{"num_hidden_layers": 12, "hidden_size": 768, "num_attention_heads": 6, "num_key_value_heads": 6, "head_dim": 128, "intermediate_size": 3072, "vocab_size": 32000, "hidden_act": "tanh_gelu", "norm": "layernorm", "norm_place": "pre", "norm_eps": 1e-05, "positions": "learned", "qk_norm": false, "attn_scale": 0.0884, "bias": "qkv", "tie_word_embeddings": true, "parallel_block": false, "init": "uniform", "init_std_qkv": 0.0228, "init_std_o": 0.0283, "init_std_up": 0.0327, "init_std_down": 0.0327, "optimizer": "adam_hyperball", "learning_rate": 0.00594, "beta1": 0.9, "weight_decay": 0.0, "lr_head": 0.00501, "max_grad_norm": 1.0, "warmup_steps": 212, "schedule": "wsd", "decay_fraction": 1.0, "decay_shape": "linear", "final_lr_fraction": 0.0, "batch_tokens": [65536, 131072, 196608], "max_seq_len": 1024, "doc_mask": false, "train_tokens": 996700000, "max_steps": 8226, "dataset": "wikipedia_en"}
Each number is 128 + 32 x the weight over its row's rms, rounded and kept within 0 to 255. Layers, rows and columns count from 0. The size above them is the row's rms in percent of the matrix's.

# layer 9 MLP down (transposed), 3072x768, rms 0.0327, rows 1721-1773, columns 640-703
size [ 89 102  91 112  89 102  99  99 110 113 119 102 100 109  98 103 103 101 100 106  95 103  93 104  97  94 109  94  99 101 112  96  93 102  96 101  98  99  90  95  95 103 103 102 112  93 103  95 108  95 105  99  71]
[[144 110  93 140 111 141  83 133 111 133 111 131 142 131  76 148 140 126 106  92 120 100 140 135 129 158 146 165 137 117  80 161  99 180 113 120 146  91 141 138 132  97 163 115 184  54 132 152 111 135  97 120 107  81  97 173 118 149 115  89  87 141 141  88]
 [ 75 178 122  82 133 107 154 109 180  81 120 159 149  91 160 154 162 160 145  91 200 118 142  85 114 101 124 149 163 110 122 109 135 145 122 126 182 108 103 143 144 155 130 112 101 215 165 106 143  74 122 121 162 127 116 156 144  52 151 129 133 104 114 157]
 [ 87 157 119 112 111 111 158 199 170 136 194 148 109 200 123  77 110 163 180 136 165 164  90 137  34 170 107 113 114 141 143 129 116 206 115 162  90 124  93  99 107 146 132 170  81 157  97 119 113 128 165 104  63 222 108 112 143  96 132 138 171  56 205 122]
 [122  47 165 148  95 121 131 148 143 150 145 141 138 154  99 158 156 124 104 134 170 134 187 105 121 125 143  88 150 186 135 169 110 126 132 125 115  98 114 105 147 104 133  59  90 166 164 164 114 119 168 231 137 117  85 128 149  63 128 112 116 143 130 114]
 [139 114 123 122 127 151 100 150 133 150 146 104 117 134 117  90 116  67 117 143 122 139 170 101 198 141 163 117 127 105 152  86 126 154 134 147 156 128 186 194 138 106 110 105 139  83 136 148 204 184 167 137 157  96 138 157 110 143 146 125 131  97 106 141]
 [137 157 114 173 157  99  93 170 103 150 112 113 138 158  62  88 127 114 143 168 115 129 129 111  72 139  97 140 112 153  87 166 110 129 143 145 139  99 133 121 147 139  98 122  93 120 123 163 127 151  94 149 138 114 132 119 142 137 148 120 123 112 168 132]
 [159 128 175 155 183 100 114 122 132 190 158 160 201 135 108 106 124 149 133 185 117  78 111 180 147  89 118 108  85 160 143 136 143 113 101 163  97 121 134 113 124 123 178 161 104 133  94 103 141 146 174 159 105 144 119 142 104  70 128 138 146 111 165 201]
 [139 185 147 104  72 169 111 138  91  99  80 125 132 100  79 147  86 182 171 131  66 129 166 207 105 100 111 147 131 126 107  71  80  82 134 136 151 143 147 121 139 165 160 131 107 133 150 139 106 143 138 177 113 109 143 142 126 196 157 185 161 138 153 141]
 [124  65 126 145 120  93 167 119  42 171 133 121 119 148 189 104 220 118  97 175 176 113 123 108 151 135 120 101 115 107 124 124 119 116 139  58 138 129 133 130  97 181 102 124 132 181 174 129 120  64 131 178  46  71 139 141 144  94 129 122 163 121 127 152]
 [145 120 127 129 124 127 139 115  77 104 154 192  99  92 126 164 161 136 127 160 154 142 143 105 110  93 122  87 131 145 112 144  99 148 127 140  16 156 146 165 121 175 113 137 103 124  12  91 110 116 131 123 114 152 122  81 151 151 135 125 149 135 170 100]
 [116  98  82  99 104 147  72 162 223 147 160 137  87 118 153 130 135  80 168  85 122 158  71 158 145  95  90  95 138 174 152 138 135 193 105 137 110 130 147 177 166 141  95 139 135 123 127 128 164  89 132  75 141 127 118 155 140 158 135  75  76 110 121 101]
 [131 132 171 117 152 118 153 107 148 112  97 131 117 243 168 102 159 164  59  88  86 195 150 146  99  78 117 174  82  88 204 190 146 148 124 165 137 120 125 169 126 119 123 136 133 127  99 131  97  55 118 132 134  97  66 162 115  95 143 129 139 126 145 118]
 [164 169 127 100 118 125 175 160 130 110 132 149 122 135 184 160 104 103 152 146 142 193  76 134 167  67 139 154 116 172 114 100 103 158  94 103 156 146 157 213 111 139  88 132 146 107  93 111 163 137 138 159 151  95 133 120 168 159 140 123 124 113 195  96]
 [159  94 124 124  85 112  89 140 112 185 186 160 160 106 119 141  87 161 105 131 106 183 186 145 148 167  74 146 119 147 191 185 141 120  81 106  71  86  86 161 132 105 128 107 147 114 128 127 112 174 203  98 114 136 128 135  88 107 164  95 152 175 107 119]
 [201 136 177 172  76 133  74 115  91 104  77 112 134  97 121 113 107 128 130 133 208 145 125 145 134 156 140 140 171  86 109 140 158 116 115 133 122 133 123 115 128  97  83 168  82 113 189 107 158 181 100 102 185 129 127 116 103 107 117 210 100 103 186 125]
 [157  87 130  91 130 145 121  48 104 176 125 100  98 174 181 175 131 130 155 175 162  97  69 107 157 141 113 109 177 112  95  95 102 170 125 113 164  99 119 129 114 190 127  68 124 129 137 155 144 153 120 144 161 188 112 113 118  91 109 134  82  79 138 141]
 [122 112 123 127 104 143 174 184 148 130 133 119 130  77 100 120 129 161 163 135 162  83 145  68 140 161 160 154 175 109 131 154 123  99 131 151 167 134 124 103 165 121  71  69 127  96 129 173  73 136  84 102 126 171 149 130  83 107 106 136 144 102 118  71]
 [175  87 136 114 163 136 139 110 105 118 117 117 133 146 155 169 133 106 167 108 151 102 129 165 160 100 110 194  81 154 161 131 154 133 150 133 142 146 146 164 140  57 142 148  64 175  94 119 136 150 157 108 154 130 143 130 132 142 115 104 144  96 169 125]
 [169 182  92  95 126 145 120 111 181 138 164 128 145 156 127 131 143 152  92 172  81 156 133 133  53 119 166 118  80 218 156 152 137  80 103  84  97  78 166 170 145 133 133 148  89 124  94 176 129 128 130  97 120 122 165  99 103 111 132  96 133 133 121 137]
 [109 177 162 118  67 119 120 133  97  90  76  63 102 130 145 113 123 130 178 165 149 117 114  89  84 107 181 177 138 147 114 144 187 179 123  81 126 171 120 144 132 138 116 152 167 164 106  81 107  78 124 135 110 171 170 132  99 167 155 146 132  98 115 153]
 [135 212 194 153 109 145 149 165 141 166 142 140 145 153 112  68  90 104 110 145  94  84 110 167  73 128 115 100 123 171 108  85  81  90  79 156  87 136 113 137 228 130  87 133 136 145 187  79 109 179 117 118  98 147 166 117 153 140 119 162 141 118 136 110]
 [215 149 132 175  98 130 149 194 161 121 174  93 121 101 112 110 122  95  93  91  78 139  37 136 182 119 155 144 179 129 119 165 146 129 170 141 120 107 151 121 138  95 114 155 131 179 139 132  83  83 155 159 135  84 135 217  84  75 102 132 158 123 139 119]
 [203 137  92 162 124 194 104  71 113 141 132 139 143 162 132 110 147  87 132 199  84 114 112 124  96  77 125 151  85 129 132  89 151 163 134 125 176 147 163 144  92 108 171 145 122 107 102  91 199 212 120 111 200 137 128 113 157  92 115 119 171 136 171 138]
 [117 127 102 108 149 144 161 165 116 103  66 132 146 172 118 152 110 106 132  84  74 170 103  99 139 103 112 126 102  87 115 102 170 162 175  79  99  90 100 148  64 172 112 114 186  84 138 112 111  95  79 140  69 131 118 158 150 167 150 168 205  84 116 149]
 [ 76 103 132 133 120 138 118 203 103 173 131 123 167  91 101 125 138 125  96 146 103  76 184 142 129 152 134 156  96 128  90 123 129  63  75 128  90 163 123 125 110 134  80 129 121 138 107 192 165 110 117 118 155 161 152 127 136 129 143 116  99 113 117 147]
 [149 130 158  52  78 144 176 103 111 109 157 137 123  98 141  80 119  69 172 128 124 153 117 185 134 133 118 118  83 138  62 161 173 104 104 134 144  88 166 102 164 142 129  78 128  99  95 117  93 148 110  99 124 124 174 134 126 117  92 109 135  94 160 105]
 [153 108 113 108 141 142 103 124 133 121  98 172 135 120 106 154 169 119  93 160 128 111 109 131 163 144  63 121 120 133 180 101 131 158 164 160 118 125  96 144 127 149 151 115 181 166 137 126  69 107  93 135 107 118 186 200 131 151 189 138 121 164 180 147]
 [148 109 170 111  80 175  62 148 130 126 130  81 142  99 157 167  78 178 141 123 115  96 128 132 114 101  85 108 112 157  56 122 144 145  83 206  69 180 101 128 129 132 156  94 156 159 123 144 122  64 142 147  85 166 133 101  77  87 128 135  89 154 165 146]
 [131 138  68  94 132 190 144 106 143 142 122 137 124 107 138 136 144 112 145 136  92 170  91 104  84 104 168 124 147 128  79 110  71 146 147 152 109 107 128  77 104 163 163 150 176 124  80  70 155 111 154  99 165 175  88 141 120 181 119 114 116  97 151 112]
 [ 58 143 173 140 112 159 101  53 119 149 141 139 144 127  81  96 110 200 118 127 134 129 171 114 161  95  93 177 156  85 120 129 135 112  54  84 159 124 187 134 151 120 164 132  99 119 152 122  82 147 128 136 116 103 142 168 175 179 118 112 109 111 169 132]
 [117 129 144 155 112  93 124 157 121 122  95  87 104 135 123  97 114 139 137 150 129 135 121 169 121 141  83 137 148 113 102 178 121 178 165 107 117 101 133 102  95 107 109  94 171 163 151 157 118 160 133 148  89 107  93 130 143 141 161 185 164 157 160 169]
 [163  66 132  92 108 101 124 158  59 159  44  97 127 107 135 147 105 105 105 130  80 164 164 148 121 124 142 119 190 128 168 181 153  58 115 134 128  70 143 119 106 133 123 142 127 100 143 168 143 181 191  97  76 131 165 161 163 179 144 151 116 124 104 135]
 [161 178 114 145  85 111 132  95 162 137 118 108 136  73 126 134 135  98 188 110 119 120  85 144  85 131 180 122 125  71 108 130  85 145 169  95 160 115 117 107 113 144 132  99 152 119  97 138  82 137 149 201 146 122  87 164 131 114 155 101 164 139 152 152]
 [149 170 123  82 114  94 177 117 109 181 104 143 140 128 167  35  76 133 103  99 173 160 173 164  83 152 115 149 134  92 130  48 148  94  98 151 143 146 141  83 137 108 145 122 135 160 149 169  89 122 139  77 141  82 165  93 113 113 156 119 140 144 111 162]
 [155 107 108 176 110  99  44 159 100 134 161  91 148 117 160  89 173 153 115 101  74 132 104 174 121 134  85  63 165 145 156 132  94 151  94  87 148  75 101 121  62  73 144 177 113 150 122 112 131 122 154 136 162 120 156 165 100 191 118 116 156  92 168  61]
 [149 133 138 147  75 173 100 142 106 132 140  56 135 137  79 177  77 158 156 105 165 159 132 129 163  93 170  67 121  95 106  88 147 133 127 134 129 146 137 101 145 127 202 182 124 118 150  92  96 109 106 146 156  90 201  85 102 117 117 140 175  87  60 114]
 [121 145 118 127 153 121 105 131 187 115  63 153 107 116 116  91  82 126 126 140  86 113 145 131 143 127 153 146  82 137 180 107 110 126  70 156  58 116  78 118 158 152 105 180 138 117 169 116  94  96 133 130 153 127 112 148 198  70 115 173 127 152 168 169]
 [ 75 107 131 178 119 121 130 127 164 146 132  99 136 156 150  85 136 140 136 156 150 124 154 148 153  73 164 112 141 154  99 127 120 113 124 150 128 112 140 162 169 120 133 128 124 148  80  80 119  92 102 171 120 155 146 171 121 170 148  74 163 105 156 140]
 [166 123 150 125  56 161 167 136 112  95 170 158  70 129 180 139 163 166 156  91  78 109 100 102 114  90  90 155  89 127 108  96 127 159 126 132 102 113 111 108 110  93 113 213 184 167 129 118 186 131 150  98  91 141 113  78 104 135 151 117 143 116 122 123]
 [ 87 111 169 145 107 156 124 144  71 121 106 140 200 150 116 118  96 100 173  68 121 146 123 129 110 100 160 128 111 128  30 128 176 109 124  98 118 110 122 164 155 135 164 138 154 144 178  85 156 121 128 146  63 117 140 107  83 106 155  98 179 152  99 118]
 [143 102 158 125 174  78  87 181 135  73 129 177 125  94  87 150  98 137 102  43 101 145 139 119 137 144 184 191 192  99 158 195 145 174  79 135 125 163 217 109 157 128 142  95 109  86  83 101 149  91  98 111 113 115 162 124 123  65 149 138 107 198 124 129]
 [135 143 156 157 122 177  86  96 148 108 172 108 118  88 210 110 192 110 133 108 141 151 196 111  94 105 137 140 164 126 169 147 112 147 174 143  80 182 132  86 172 173 129 157 125 117 169 148 125  77 115 167  94 121  96 154 107 131 132 106 124 142 179 110]
 [104 151 152 160 188 135  92 108 168 153 120  98 133 145  99 156  76 120 119 138 162  94 126 126 170 101 150 232 127 117  89  84 135  86 203 118 107 140 182 165 148 176  68 123 110 183 154 129  56 156  70  81 147  82 109 111 113 163 151 151 166  88 155 177]
 [ 87 145 172 138 145 160 122 124 118 159 114 101 114 113 169  88 187 202 138 167 125 154 130 103 140 119 170 119 148 167 157 124 104 135 150  72  88  66 212 134 219 162 129 101 100 130 107 135 120  90 197  77 150  63  84 108 209 166  92 147  87 172 142 121]
 [129 169 153 187  48  88 131 100 133 131  91 171 153 134  64 139 112 176 127 172 166 108  96 134  92 130 161 110 129 116 137 175 160 108  84 136 177 214 185  65 172 147 120 139 112 142 149 106  98 134  99 115 131 129 132 134 155 134  86 115 102 116 157 162]
 [100 165 111 147 186 146 137 142 121 151 125  93 155 158 111 103  94 164 103 142  79 144  95 124 116 143 121 118 113 125 143  76 102 114 134 134 101  69 125  46  99 188 123 117 179 219  67 144 159 146 134 136 139 139 101 138 163 169 139 144 106  69 146 143]
 [139 157 144 162 155 139 153 115 150  95  83 116 174 138 134  84 197 135 122 143 108 155 150  71 191 140 175 133  98 116 149 154 158 124 118 129 118 153 146 152 122  84 117 148 118  94 164 167 148 130 117 164 184 141 126 118 161 120  89 108 164 129 151 124]
 [175 143 163 139 156  83 125 154 157 138 111  90 127 141 182  90 126 162 161  81 124 107 151 119 186   7 117 149 108 151 111 190 141  77 119 155 139 162  94 124 163  82  91 115 124 172 116 186 103 116  80 147 161 131 167 112 165 158  81 177 152 115 108 169]
 [116  79 148 139 107 157 131 109  98 152 114 145 120 184  87 132 124 116 104 105 105  83 132 159 114 112 137  69  96 135  86 142 110 171 146 106 149 153 144  94  86 129 113 126 171 136 167 136 118  71 155 144 149 106 140  54 103 151 131 152 113 131 144 138]
 [184 176 124 138 109 123 127 117 142 114  98  74 109 128 141  99 107  98 118 121  88 147 207 145 124 123  88  98 106 147 145  87 132 112 106 130 182 176 151 112 196  98 116 167  63  86  85 135  71 119 131 131 207 143 113 198 105 105 142 113 183 152 170 106]
 [154 132 133 169 163 123  59 104 168 117 105  87 152 129 120 151 114 140 104 214 175 123 127 165  87  92 164 140 146 116 139 154 105  89  78 192 107 107 124  95 183 190 121 180 118 134 176 188 129 174 129 144 138 118 142 133 165 141 161 110 129 145 141 135]
 [150 127 114 108 132 130 118 136 100 132 119 157 119 147  98 147  48 121  70 116  76 172  74 134 146  91 151 138 110 167 116  64 127 133 119 102 164 191 112 119 105 119 123 128  68 145 130 149 171 131 120 112 137 150 105 132 148 123 112 112 112 118 156 154]
 [136 103 128 171 125 104 176 107 126 146  98 152  77  70 100 128 119 142 109 148 139 152 116 143  65 115 112 135 100 119 137 152 122 131 132 153 145  99  61 117  87 146  99 130 125 141 116 132 100 137 156 153 132 158  97 116 175 116 141  84 153 132 121 173]]
# layer 9 MLP up, 3072x768, rms 0.0327, rows 1722-1773, columns 640-703
size [ 95 105 112  87  92  99 103 106 122 110 104 106 110  91 109 100  98  96 108  94 108  97 105  95  79 108 103 105 101 111 105 100 100 103  99 114 108  81  88  90 114 101  99 104 104  99  91 112  96  95  93  86]
[[113 100  98 161 211 128 140 191 159  85  90 122  75  85  96  67 107  93 150 143 104 135  89 118  93 142 154 115  57 166 139  77 124  75  67  94 206  93 145 116 111 131 213 126 162  92 160 150 115 116 123 143 124 178 153 147 140  98  56 178 105 136 150 169]
 [113 129  68 105  73 157 111 181 140 193  97 171  96 114 120 139 125 118 119 143 155 136  98  86 117 123 108 114 112  79  77  96 130 148 187 139 144 138  58  96 129 124 134 157 116 151 170  90 180 132 149  94 116 119 134  69 131  92 194  76 124 133 106  65]
 [150 120 135 191 125  95 111 163 150 185 176  86 137  68  81 167  59 169 174  86 174 124 164 169 127 120 100 175 158 144  94 158 121  64  87 101 141 114 135  76  76  62 129 148  95  99 136  86 131  86 173  99 102 101 145 178 101  97 146 180  98  95 159 198]
 [149 142 106 140 154  89 112 138 141  85  98 111 142 121 173 160 160 146 142  84 104 135 119 121  72 111  91 185 177 217  34  87 104 124 159 118 125 104 114  20 138 123 136 146 137 165 111 105 106 106 104  81  94 106  88 145 113 136  84 104  70 136 131 138]
 [137 178 205 158  82 153 173 165 129 174 198  61 120  68 142 134 118 118 157  88 184  47 112  68 157 170 145 138 167  88 138 155  63 151 121 124 115 116 159 167 134 144 161 181  79 124 133 104 144 108 125 193 113 155 136 119 128 214 185 134 146 133 133 131]
 [148 153 126 167 103 189 146 172  90 146 109 101  84 158 128 184 212 106 121 162 120 137 159 136 178 152 149 134 152 113 162 137  57 172 175 120 100 149 171 158  64  77 129 156 128 139 101  93 148 114 155  76 105  88  95 147 127 192 137  81 141 107 161 164]
 [ 99 170 203 102  89 140 128 173 119 119 152 124  68 154 182 121 197  63 138  32 128 137 102 153 140 106 154 159 115 127 161 159  96 161  78 114 208 155  96 110 131 118  76  67 122 123 123 144 112 123 161 145 122 116 139 138 109 189  86 149  99 179 164 132]
 [ 84 191 140  85 162 163 133 119 121 144  79  81  92 106 137 162 129  86 104 121 153  92 168 155 126  86 110  90 145 157  94  97  56  96 196 173 128 130  85  77 114 105 117 113 107 115 201 138 145 114  94 126 114 105 161  90  54 133  71 119 199 177  62 104]
 [103 139 110 101 123 124 136  63 116 141 119 116 148 114 156 163 136 210 186 182 135 137 102 107  74 156  87  45  86 130 129 148 108  96 136 161 146 164 137 126  82 131  93 156 114 120 126  53 147 128 132 161 156 110 150  60  77 152 162 142 136 136 131 127]
 [128 168 114 134 111 111 146 118  93 135 133  56 108 115 129 119  93 178 162 146 162 189 140 117 172 202 163 104 172 194 150  71 106  96 111 140 148 161 123  70  99 148 100 113 130  94 123 114 152  76 158  45 172 114 141 146  92 150 180 127 130  95 150 128]
 [105 177 155  90  91 159  82 122 120 118  94  54 101 115 184 123 138  95 113 136 103 108 108 151 131  89 140 147  85  82 110 154 134 126 147 107 139 128 150 139 138 116 131 147 141 131 112 131 120 137 121 163 180 121  76 130  98  87 139  90 130 135 171  99]
 [139 189 186 129 136 138 133 117 119 133 111 182  92 111 123 108 156 137 105 158 106 111 121 148 141 157 113 157 106 110 104 122 137  77 110 108 186 112 150  97 121 163 218  73 125 154 155  61 143 102 165 221 175 180 110  86 105  80 147 100 149  97 132 125]
 [ 78 120 109 155 141 166 128 118 168 127 120  82 144 151 154  93 115 150 120 108  90  79 138  44 102 166 146 140 116 151  97 144 124 128 102 187 171 159 134  92 146 147 195 105 113 127 108  55 115  96 124 156 164 102 171 139 142  84 127 138 102 191 104  87]
 [104 120 198 149 129 160  99 157 161 131 146 123 137 140 157  79 104 102 136 116 110 145  81 154 129 161  98 139 121 135 125 140  55 152 148 139 120  90 106 149 102 121 189 139 123 101 131  80 130  92 144 173 122 133 107  77 135  61 174  88 133 138 133 119]
 [111 139 187 144  66 106 160 126 112 128  85 141  83  97 131 116  96 167 132 129 162 132 109 140 118 169 157 129 123 170 136 155 118 146 122 116 130 198 104 112  80  72 131 155 138 140 161  88 116 144 138 102 166 144 137 145  86 101 117 145 152 120 183 116]
 [107 165 104 165  95  75 130 152 152 119  90 178  82  92 114 152 154 159 109 152 137  48 109 134 143 104 152 123  98 182 134 104 115  89 121 105 157 140 110 139 135 135 116  90  80 139 110 133 136 111  77 153 101 128 162  61 168 110 116 186  81 131  91 122]
 [141 150  95 147 122 101  85 157 124 192 187 170 122 122 126 141  73 115  98 101 110  72  86 112 138 120 133 132 160 142 125 134  94 135 127 126  75 168 137 159 137 181 122  99 181 156 141 131 148 108 121 131 117 185  52 121  94 143 139  91 150 110  78  84]
 [125 132 101 184 130 134  85 195 108 116  93 114 190 149 102 125 119 106 179 173  87 136 102 143 144 179  61 112  90 171 124  87  97 121 149 182  51 105 126 144 115 138  98  97 110 114 130 193 143 158 117  88 127 165 131  60 122 116  63 129  80 180 174 163]
 [145 169  96  94 130 139 119 159 191 147 114 127  84 135 202 158 168  91 100 103  51  70  93 111 103 143 157 164 101 156 137 140 102  75  83 127 196 169  82  71 122 157 130  62 137  66 118  98  73 124 117 111  65  85 107 144 119  61 129  41  85 156 110 121]
 [132 139 165 136 152 163 177 171 146 100 109  60 139 172 165 103 128 112  64 172 126 141 125 155  98 159 133  93 149 183 184  88  91 116 138 114 160 129 152 125 142 148 157 111 127 132 162 118 116  59 122 154 112 107 128 140 157 106 135  54 127 147 137 155]
 [109 154 136 132 119  98 156 158 113 109 169  85 109 131 137 133 111  93  56 104 138 122  72 149 150 140 118 115 110 202  57 136 156 132 136 132 130 126  91  87 142 108  85 129 144 126 127 148 143  88 191  79 107 157 148 121 121 143  97 148  95 131 169  91]
 [112 108 134 131 155 115 191 113  88 194 115  94 113 155 104 164 115 147 132 108  88 129 112 112  83  98 138 125 114 134 108 137 120 139 155  84 130 185  92 132  50  74  76 172 105 104 137 133 111 154 102 121 144 143 125 120  42 141  92 194  84 117  70  68]
 [ 97 169 124 144 159 130 103 161 106 148 134 135 100 106 131 153 128 131  81  95 128 114 107 110 101  73 158 110  84 149 170  55  75 121 108 182  98 159 111 139 127 156 111  27 164 151 155 144 126 134 168 125 132 142 150 169 146  80 116 101  99 135  95  43]
 [189 180 130 152 166 159 187 164 173 106 136 118 137 135 138 123 134 111  92 130 164 166 130 125 169 126 119 111 125 137 153 140 132 117 108 177 130  67  88 107 111 147 152 166 182 125 151 106 110  96 168 206 133 103 125 131 160 122  56 108 111 149 185 136]
 [174 127 126 102 114 154 116 103 115 134 177 169 105 138 145 116 139 134 145 140 128 101  93 143  91 187 141  62 141  45 153 130  29 126 134  97 150 139 133 121  80 128 113 142 164 189  96 116 149 147 152 128 122 148 149  97 131 110 150  89 133  55 148 157]
 [120 155 148 141 100 153 114 112 168 156 183  77 149 141 124 165 195 159 130  71 126  45  99  75 180 182 169 172  86 112  85 147  95 104 105 115 131 138 110 107  89 134  99 115 164 180  89 139 104 114 137 113 141 111  95 150 137 106 108 125 140 162 103  79]
 [102 191 137 132 108 168 138 137 127 129 119 171 137  68 133  95 117 110 125  99  63  91 144 120 101 133 134  90  88 129 173 153 136  85  94 137 168 116 162 115 107 142 144 146  96 122 136 141 160 113  86 120 117 138  54  65 165 158 123 160 137 177 178  85]
 [138 180 152  89  94 128 165 126 156 148 118 155 128 179 164 135 178 152 169  84 156 142 146 175 129  97 121 131 121 122  83  94 108  60 100  71 117 173 122 134 115 109 168 111 110 145 131 137 152 115 124 169 163  70 122 112 165 120 122 135  98 109 106 143]
 [117 113 138 152 159 117 167  80 113 157  95 121 169 135 190 125 150 149 119  82 147 128 150  96 149 212  83 101 124  77 113 122 113 132 170  91 140 171 140 131 102 103 178 144  64 111 116  89 149  79 143 168 137 113 109 132  90 159 155 131  87  80 153 140]
 [ 84  97 140 189 135 119  87 155 131 154 149 161 102 123 141  88 147 101 124 119 113 132 138 167 102 124  96  79  94 112 106 171 155 146 159 161 139 137 126  75 118 144  95 127 134 142 172 129 117 135 106 133 145  95 119 115 125 128 145 151 147 107 115 102]
 [119 194 119 123 128 115 151 160 121 173 127  83  82 136 175 204 104  85 104  98 119 120 134 162 151 192 188 102 119 204 142 138 106  40  81 160 150 161 137  49  66 118 151 126 102 163 113  93  87 132 146 128 138 106 133 144 110 165  60 113 159 115  93 133]
 [135 142 129 150 154 158 191 113 113 158 161 149 111 105 118 150 121 108 148 112 106 143 122 154 124  93 118 169 103 118 129  47 144 139  88  79 129 129 115 111 107 165 154 155  81 158 115 114 164 160 157 123 165 162 117 123 111 177 152 129 147 119 161  88]
 [ 89 139 115  94 132 119 128  79 169 131 132 144  93 177 175 126 137  70 138 100 163  86 152 102  43 179 121 148 166 165  84 161 147 113 127 143 111 132 107  88 146 120 149 104 176  52 126 102 151 130 126 141  86  68  97 141 114  87 102 122 164 100 158 164]
 [132 112 172 171 141 189 191 101 132 158 127  90 115 131 188 105  84 194  99 159 114 100 144 132 192  85 135 128  77 116 124 115 152 127  81 131 108 159 144 109  96 134 110  68  91 166 126 180 159 118 111 210 108 136  47 130  80 127 106 174 104 142 106 134]
 [118 134 175 102  94 123 165 141 138 159  91 130 125  83 175  78 133 126  90  89 142 114  71  70 104  89 139 154 159 164 165 145 159 109 141 130 199 165 177 103 153 106  99 103 110 160 107 178 116 139 174  94  79 152  78 178 100 124 103 111 144 178 159 147]
 [104 117 147  81  96 131 136 120 107 125 104 160  98 126 194 144 122 122 112 138 142 120 151  98  91 138 123 121 131 148 147 116  96 142 147 161  90 152  27  77 151 162 116 117 108 117 206 148 213  76 129 141 119 151 148 128 133  86  98 143  95 135 173 133]
 [ 95 131 104 176  58 134 151  86 116 177 116 109 145 150 100 111 115 151 135  67 158  93 125  96 117 103 113 127 113 141 173 212 170 159 138 110 171 148  60 132 120  85 135 153 110  67 165 157 207  98 117  66 112 100 146 111  88 110 105 159 178 132 141 121]
 [151 128 180 195 127  99 130 118 113 131 104  91 142 106 158 107 102 117 141 177 101 160 114 112 107 132 140  98 150 151 130 114 141  91 100 151 132 120 108 107 122 111  95 103 104  90 114 138 175 136 127  70 119  61 125  91 139 231 153  98 135 162 149 195]
 [181 146 181 185  95 124 142 120  97 156  81  99 174  88  81  94 188 124 162 141 128 136 152 156 141 154 117  88  99 119 196 111 101  97 170 158 108 180  92 168 137 152 106  92  99 132 178 116 140 157 141  75  86  95 146 108 179 109 105  94 112 136 100 132]
 [159 202 144  87 106 150 109  72 178 145  77 112  77 141 101  89 117 127 160 136 169 112 109 104 137 130  94 147 107 104 153  87  72 113 164 149 147 109 111 139  92 137 115 132 145 114  97 213 137 105  39 182 115 156 119 103 156 115 142 141 143 133 183 117]
 [114  93 164 142 107 147 194 136  74 115 110 100  98 104 196 100 141 155 122 178 115  61 133 132 122  72 126 119 127 181 137 110 116 125 126 115 166 211  93  44 130 135 117 161 169  51  25 122 132 111 100 148 125 115  91 132  70 141 129 174  93 136 137 138]
 [118 165 156 130 125 116 139 122 111 139 178 132 121  69 133 116 128  96 124 147  93  97  63 121 115 124 155 121 110  99 198 128  73  98 139 160 122 122 170 153 129 104 133 109 155 182 146 118 128 129  86 152 113 116 148 118 139 116  64 145 170 158  99  79]
 [145 142 159 120  91 143 147 134  80 189 167  79 121 148 106 148 128 151 145  97 178  76 133 169 172  72 143 136 191 111 145  86 182 155 180 191  70 124 163 142 145 152 152 125 141 119 130 166  96 109 228 140 150 154 102  82  97 120 126 139 164 174 133 118]
 [119 214 155 141  88 108  74 122  85 105 129 195  55  80 128 199 183 164  99 149 157 106  81 154  93 102 113  75 145 140  94 130 153 135 133 125 126 215 151  71 147 134 131 123 126 139 146  98 149 101 101 131  83 127 112  83 119 113  34 153 121 151 126 177]
 [ 83 158 154  62 120  79 130 122 108 156 110 135  74 101 131 202 160  97 158  98 179  76 145 139 123  92 150 108 148 114 135 122  54 147  90 144  84 133  86 134 108  76 116 165 157 146 142  85 191 144 127  90 161 178 121 113  91 120 147  99 132 131 149  99]
 [145 133 150 117  65 165 102 130 134 188 109 157  31  96 131 154 139  71 130 147  80  47 110 184 148  91 153 143  98  86 127  96 155 102  67 171 111 142 175  99  88 200 100 131 125 118 100 161 136 139 157 179 158 141 166 101 129 139 155 134 128 108 105 145]
 [130 148 131 131 146 184 162  83 147 198 159 110 101  94 136 149 104 158 154 107 136  79 145 160  45 202  63 132 119 169 217 113  91 150  93 148 154 154 151 129 131 112  97 162 134 112 189  94  93 154 182 180 167 113 154 125 124 112  92 110 144 116 107  77]
 [154 154 123 106  68 220 106 145 154 179 105  97 175 143 178 146 128 174 130  92 104 123 132 130 100 104 158 160  96 166 145 121  78 137 106 121 123 109 143 122 111 111 115 110 172 155 135 136 196 118 143 120 143 173 106  86 157 108 179 110  99 101 135  92]
 [128 177 195 148 155 130 121 136 133 166 109 193 156 155  95 145 125 135 191  87  73 140 115 130 120  60 114 111 129 155 117 172 133 110 130  92 148 200  77 133 136 153 195 153 102 130 122 128 140 130  95 139  79  80 134 141 124 104 123 100 107 131 211 111]
 [152 148 142 180 100 152 151 111 126  93 169 110 167 111 139 108 110 150  89 200 143 118 136 150 105 139 171  89 107 117 120  82 134 154 173  99 108 151 103 148 114 132 136 189 118 148 116 142 136 123 115 115 101 159 129 107 161 142 150 125 221 186 127 174]
 [154 152 200 115 165 113 114 120  88 155 133 139 176 126 178 112 125  64  84 176 159  97 119 128  85 123 142 118 119 168 128 151  85 145 125 161 157 134  93 112  66 103 140 155 128 140  73 142 145  77 139 150 100  63 151 121 131 143  93 128 140 181 156 148]
 [147 130 132  76 146 135 107  80 170 148 162 156 113 148 153 142 130  95  49 134 120  90 161 176 159 112 165 149  76 117  95  60 127 140 173 120 154 138 125 119  78 139 160 134 101 174  95  70 151 120 133 109 159 147 137 109 127 135 157  70 172 115 127 159]]